Weights of a small transformer language model: no biases in attention or MLP.
Each number is 200 + 30 x the weight over its row's rms, rounded and kept within 0 to 999. Layers, rows and columns count from 0. The size before them is the row's rms in percent of the matrix's.

# layer 12 attention key, 192x192, rms 0.0779, rows 0-50, columns 64-127
119,188,260,238,196,172,213,141,225,232,150,164,188,253,208,183,166,220,182,156,177,141,206,267,216,205,217,170,246,192,187,215,227,242,217,228,169,252,166,234,249,144,200,223,161,203,221,250,188,162,219,207,150,230,243,217,204,191,218,240,183,177,190,252,176
092,218,190,207,193,167,214,140,252,194,233,162,201,215,175,191,213,255,183,258,182,111,231,167,217,198,176,178,254,164,176,158,221,224,182,206,199,208,179,201,157,195,214,167,213,187,219,182,211,210,181,178,169,143,212,241,189,213,192,177,160,225,178,242,197
112,258,217,203,231,170,174,232,202,208,220,214,175,229,253,215,169,209,230,214,204,161,217,225,207,228,173,128,191,210,141,201,218,187,218,194,245,167,218,275,249,197,187,185,177,179,191,168,209,215,190,245,277,224,230,208,195,184,199,170,170,190,249,178,229
090,169,180,191,225,174,124,191,165,211,163,176,222,182,221,206,240,214,182,166,236,230,196,219,165,185,202,187,191,197,199,193,177,190,204,200,202,201,177,178,199,221,140,186,220,164,212,157,198,209,174,235,129,189,178,232,171,218,177,214,206,194,203,179,238
106,170,205,187,220,202,215,179,197,208,279,215,187,152,202,170,190,240,171,151,232,178,219,227,164,154,217,134,196,188,203,230,186,217,209,166,209,165,202,133,284,195,185,204,223,227,224,144,194,164,199,230,203,221,242,210,185,224,181,180,198,218,158,217,156
107,177,204,258,169,221,224,234,192,171,221,229,141,179,184,169,225,205,213,189,188,207,168,193,222,194,159,156,193,226,206,273,186,160,206,161,157,181,237,198,249,180,194,203,197,232,235,213,221,157,166,172,132,160,175,173,210,178,225,219,212,161,218,183,169
114,192,210,217,186,279,209,188,148,175,182,175,231,196,188,193,231,156,167,240,198,203,242,207,173,198,184,188,209,190,215,226,210,172,211,225,185,235,236,194,206,180,160,207,256,236,181,220,207,208,181,117,234,236,191,217,238,205,208,161,211,214,214,178,211
143,209,271,222,228,202,180,185,159,123,230,196,207,184,216,160,213,255,212,196,264,206,195,270,196,168,166,186,172,219,230,204,151,194,174,174,164,235,245,239,240,206,225,205,205,240,208,198,178,161,162,196,172,237,203,207,215,213,245,198,208,206,247,199,223
106,199,263,206,220,230,199,217,212,144,188,210,177,228,171,234,181,186,195,209,206,192,219,205,208,199,186,189,225,255,224,241,224,223,226,241,170,135,202,187,182,202,160,161,222,207,170,203,214,197,198,135,196,179,160,165,187,194,242,216,199,216,224,193,233
123,207,168,136,186,197,236,174,236,221,160,228,222,227,230,189,172,227,238,228,168,199,191,178,212,236,182,236,137,239,198,137,175,175,193,242,182,208,263,204,150,212,155,160,231,194,166,253,174,172,148,188,156,203,204,191,211,181,283,254,224,228,180,202,186
119,214,217,240,223,174,198,201,202,211,213,203,158,200,184,190,203,220,181,242,195,187,166,251,239,245,170,194,225,189,223,257,197,192,160,194,189,256,232,225,204,205,201,156,224,222,200,260,191,213,233,184,159,231,205,172,201,165,183,166,191,179,241,224,157
099,204,190,203,202,196,176,184,245,179,153,179,200,220,167,214,194,214,210,204,231,220,249,128,171,230,212,207,169,191,235,180,193,177,233,225,181,183,238,187,149,222,207,188,225,193,157,251,163,206,234,157,240,193,172,194,205,185,206,137,168,221,187,186,242
105,167,149,181,187,165,228,135,198,245,198,200,174,254,166,162,198,236,223,198,194,154,132,185,204,179,232,194,215,189,118,236,187,222,176,229,240,202,232,198,187,183,230,176,185,187,199,165,229,211,246,165,205,168,193,177,218,175,123,160,185,182,214,247,182
122,220,211,178,261,169,235,174,191,209,138,196,262,240,184,235,195,192,277,216,220,185,216,184,231,200,203,178,171,132,162,215,199,171,208,236,255,206,194,212,210,128,172,180,216,225,174,175,206,229,181,234,183,196,207,224,248,169,223,180,204,238,173,185,223
117,215,233,207,247,207,207,205,179,239,201,261,263,208,201,255,197,206,239,176,210,190,255,193,225,184,174,199,218,179,225,215,214,215,216,249,213,194,198,174,154,231,144,238,196,215,237,201,262,171,180,133,179,137,166,176,186,193,180,229,252,226,181,243,235
121,239,229,199,169,179,222,177,210,206,157,162,234,225,188,215,214,187,230,153,218,224,174,210,170,200,206,211,171,182,154,174,225,205,223,197,215,149,202,184,181,190,191,209,202,243,158,137,244,179,154,197,202,208,225,249,199,142,243,223,197,237,143,182,177
092,210,168,189,202,220,249,185,150,237,179,172,193,173,183,171,207,154,215,226,223,208,205,195,201,260,201,159,240,199,219,164,218,196,216,261,220,193,295,203,151,231,162,207,237,192,175,192,261,174,252,181,230,184,167,250,224,169,179,184,157,175,176,199,147
128,181,192,210,139,154,224,173,141,138,237,222,177,144,180,130,239,188,135,231,222,239,170,219,233,203,167,168,227,176,195,213,199,192,192,167,200,193,231,189,225,176,180,160,265,220,190,238,214,241,249,275,246,205,196,246,208,233,209,159,182,177,221,168,173
109,188,182,177,224,182,170,193,242,201,187,163,289,228,198,203,197,201,239,171,210,200,233,183,185,225,227,193,242,181,188,153,212,203,157,159,247,195,162,183,222,290,195,215,219,217,170,151,188,206,223,212,216,195,194,159,220,221,200,159,251,168,223,183,208
137,149,188,186,177,260,197,214,185,200,198,214,170,178,188,225,194,187,273,184,199,226,207,183,213,216,193,218,173,218,223,223,209,229,199,236,212,215,185,222,149,190,170,252,193,195,200,245,181,186,145,219,221,209,212,165,221,243,205,224,193,186,241,226,244
079,218,190,138,209,231,195,187,177,173,135,200,170,169,174,203,201,184,169,197,198,238,213,136,146,180,181,228,218,214,185,231,191,232,206,224,203,193,178,231,205,160,149,189,184,209,188,201,205,201,219,184,214,127,191,216,204,228,225,143,161,225,190,203,245
088,212,169,160,148,177,184,206,180,224,213,188,168,207,227,188,225,222,183,213,153,168,154,251,207,211,250,172,178,244,187,204,156,194,201,209,226,242,163,165,190,182,198,224,199,169,203,176,157,208,220,231,192,240,227,177,137,210,187,233,205,147,248,211,202
101,230,266,195,227,225,213,230,228,207,170,177,178,205,173,229,163,146,175,222,188,192,202,242,181,160,227,193,240,181,228,236,205,241,159,189,285,212,183,134,239,203,177,171,229,184,190,213,190,182,152,196,188,197,177,198,221,204,152,143,222,170,228,217,218
086,194,210,248,113,199,207,195,187,203,238,234,215,220,216,159,130,189,202,155,155,154,191,217,169,227,236,208,190,255,187,179,187,243,180,150,239,214,183,182,237,228,200,257,150,221,197,209,211,232,186,225,192,218,229,223,191,200,186,228,152,162,188,183,129
098,225,206,194,129,190,232,212,205,239,208,201,172,225,202,210,205,188,123,245,135,179,107,237,181,210,207,221,190,231,217,206,182,213,188,209,176,215,168,191,173,185,227,235,157,210,238,208,227,195,211,193,195,227,198,239,165,232,173,223,173,187,188,223,222
117,196,214,161,260,227,239,216,229,245,246,200,193,162,221,211,160,268,124,196,203,164,202,206,201,204,217,255,190,188,222,173,200,187,189,210,212,173,167,194,152,207,202,222,194,218,220,181,261,202,147,217,150,162,160,189,225,311,193,219,226,209,164,179,189
103,190,199,231,189,220,238,171,228,197,178,224,166,182,182,149,235,203,144,239,257,209,206,232,213,209,204,167,160,251,195,139,163,200,248,172,252,173,238,217,246,179,152,138,243,217,183,210,195,176,191,198,152,223,186,218,248,210,218,169,193,177,238,163,200
113,173,180,165,216,192,198,235,183,218,200,182,212,188,186,249,155,220,199,235,174,252,236,137,177,248,197,249,202,218,195,175,208,222,228,248,206,167,215,228,166,226,207,196,157,174,183,250,208,190,216,205,292,219,202,201,176,209,215,239,213,180,188,216,233
109,257,178,175,169,212,226,140,195,218,283,198,195,132,266,210,215,156,214,205,162,214,158,199,222,180,161,232,173,164,225,187,188,202,188,208,175,247,214,192,234,208,201,181,219,207,185,214,227,222,206,238,200,237,205,189,158,186,213,183,205,222,170,219,165
121,177,194,246,230,239,262,217,232,218,202,230,177,201,168,170,249,181,191,197,227,146,217,181,168,183,192,223,116,216,215,170,201,183,213,225,158,247,193,253,201,188,173,171,256,230,188,198,237,152,142,138,165,186,205,195,201,234,202,189,230,198,278,203,190
102,164,155,206,189,232,140,253,169,202,158,232,164,180,182,176,183,199,199,182,210,248,189,178,197,234,187,241,179,197,164,252,201,193,219,246,216,251,219,210,169,201,172,204,188,191,204,172,121,191,258,162,215,225,180,224,184,183,194,207,202,219,187,168,230
086,225,213,194,96,227,236,148,165,208,184,177,138,190,108,184,219,157,200,197,200,207,185,162,253,220,216,194,168,144,187,241,240,175,179,216,231,183,175,228,173,187,196,225,176,224,227,234,165,192,249,141,149,192,184,215,216,196,180,220,182,215,210,174,198
109,172,185,192,210,155,186,221,198,216,194,194,273,212,186,199,195,207,230,184,216,214,174,172,243,188,240,226,236,205,175,171,207,190,213,173,200,165,186,203,190,216,186,187,230,179,187,216,145,220,235,225,207,211,260,163,205,195,199,208,204,226,220,210,246
132,173,225,218,241,240,213,183,188,165,204,191,214,140,194,182,249,186,172,197,237,197,189,217,226,174,206,208,218,199,223,232,142,204,168,227,208,207,223,227,253,213,178,211,198,221,213,219,208,237,182,224,188,217,205,212,175,207,149,190,194,167,233,180,251
112,215,189,200,182,193,201,226,211,180,216,293,203,189,182,218,219,224,141,271,157,191,155,233,195,249,201,182,208,242,196,254,143,232,196,211,216,220,189,237,189,222,197,212,165,211,210,243,159,192,211,198,251,241,209,198,200,260,176,158,212,152,203,231,196
111,216,220,140,197,199,218,179,257,162,177,221,166,191,234,189,236,177,227,198,164,216,201,190,165,184,214,198,145,253,251,188,192,161,189,216,186,210,245,165,178,198,221,247,192,206,192,224,223,175,200,123,185,167,195,235,199,213,198,156,237,210,199,173,237
093,215,229,213,245,220,233,234,196,172,253,206,232,235,217,199,257,265,219,199,228,182,216,194,181,177,163,210,209,195,174,244,220,243,226,203,162,265,160,206,224,186,210,200,203,179,252,153,194,220,194,216,236,185,170,197,170,166,227,186,255,177,201,235,193
090,139,236,198,205,154,239,235,186,127,200,188,134,165,167,192,195,199,186,196,185,224,163,234,204,195,224,222,187,231,205,202,208,176,180,231,171,223,223,190,195,188,245,176,187,267,207,176,209,159,204,201,159,157,193,183,206,216,214,248,207,205,250,171,204
103,198,250,230,236,219,202,182,213,165,217,188,188,174,151,151,215,234,246,132,256,248,184,189,234,202,169,240,188,185,122,203,200,250,242,219,190,160,187,179,260,162,176,157,162,212,200,204,216,178,204,250,198,179,221,188,220,229,239,178,205,123,232,194,234
116,230,254,193,257,218,252,244,213,226,196,195,271,187,194,227,153,201,162,193,161,187,216,193,207,217,224,218,220,179,210,128,216,188,242,242,197,182,220,220,227,192,145,195,203,179,206,221,239,224,165,191,236,193,212,215,182,205,256,217,217,217,253,205,244
108,137,200,232,221,214,183,219,172,150,210,250,161,166,196,169,234,229,186,219,197,203,230,230,221,166,202,190,201,249,234,246,214,186,204,217,176,192,263,243,148,233,158,207,245,214,191,257,167,185,197,211,133,159,177,226,166,206,211,207,219,183,174,191,158
086,158,176,210,191,196,156,123,231,192,181,233,230,200,207,179,205,197,230,201,184,153,171,292,189,217,174,217,181,184,243,189,202,209,169,182,206,243,159,203,183,162,210,220,218,184,198,189,222,173,206,213,206,183,238,213,238,164,151,232,190,176,203,212,165
121,186,183,201,230,228,148,237,194,183,176,186,223,244,225,229,213,144,228,232,177,179,315,166,166,177,197,223,203,192,176,176,205,208,223,267,200,203,174,213,161,238,172,193,164,150,183,174,202,183,204,163,239,159,172,227,179,180,220,165,195,229,169,224,254
130,200,194,168,179,268,215,188,234,220,241,215,224,175,198,222,214,169,205,210,157,162,223,136,228,209,180,257,254,190,214,201,212,240,173,214,179,175,195,229,153,197,209,177,186,215,203,211,213,176,235,177,190,123,202,176,195,181,152,214,210,204,153,182,219
136,165,185,220,176,166,251,178,125,212,188,161,182,191,158,177,167,115,202,176,224,212,204,188,223,172,254,233,166,194,200,277,286,188,252,175,148,244,211,166,196,152,217,239,228,261,225,186,214,180,182,201,186,220,205,215,232,203,195,180,233,253,218,138,184
112,138,149,193,221,197,244,211,209,195,202,170,202,209,185,153,222,181,193,181,297,202,158,190,167,195,208,220,198,206,137,250,229,200,190,225,198,200,220,193,159,191,208,166,194,172,217,174,192,232,265,190,220,218,163,228,195,137,218,191,195,221,172,208,183
108,163,182,239,222,213,208,183,209,172,178,213,189,190,200,251,186,175,194,175,205,228,239,179,174,161,194,229,171,214,171,168,217,155,181,242,224,118,204,199,205,221,213,173,164,254,180,216,219,220,187,183,159,155,198,199,173,195,192,225,194,252,189,184,191
098,140,248,216,200,183,190,222,208,199,221,161,167,178,187,196,180,211,197,208,247,244,204,224,227,187,194,172,177,170,213,219,189,211,190,149,178,227,195,153,177,230,224,195,172,219,188,177,202,217,157,188,218,250,229,206,249,200,200,203,150,204,226,159,170
082,187,216,182,218,231,178,197,190,187,211,199,126,207,198,163,169,192,201,195,233,246,216,171,171,211,140,169,188,253,200,217,220,180,190,212,196,165,229,213,227,215,177,155,187,188,207,216,197,219,246,178,166,163,168,157,193,203,225,158,174,246,203,138,179
083,195,202,219,177,213,165,221,181,176,199,184,156,203,207,250,197,177,213,194,216,217,259,157,218,190,176,243,198,196,214,211,219,186,225,222,224,134,251,221,161,187,179,178,250,177,162,274,202,233,215,185,191,150,187,194,224,209,216,193,167,230,202,155,221
098,190,196,224,168,196,190,207,215,183,173,191,250,194,269,181,176,183,222,151,247,189,188,242,180,220,185,187,189,177,167,211,180,183,199,202,216,205,212,229,160,207,229,206,236,164,213,197,147,195,210,236,228,236,241,175,212,193,216,214,161,239,149,226,189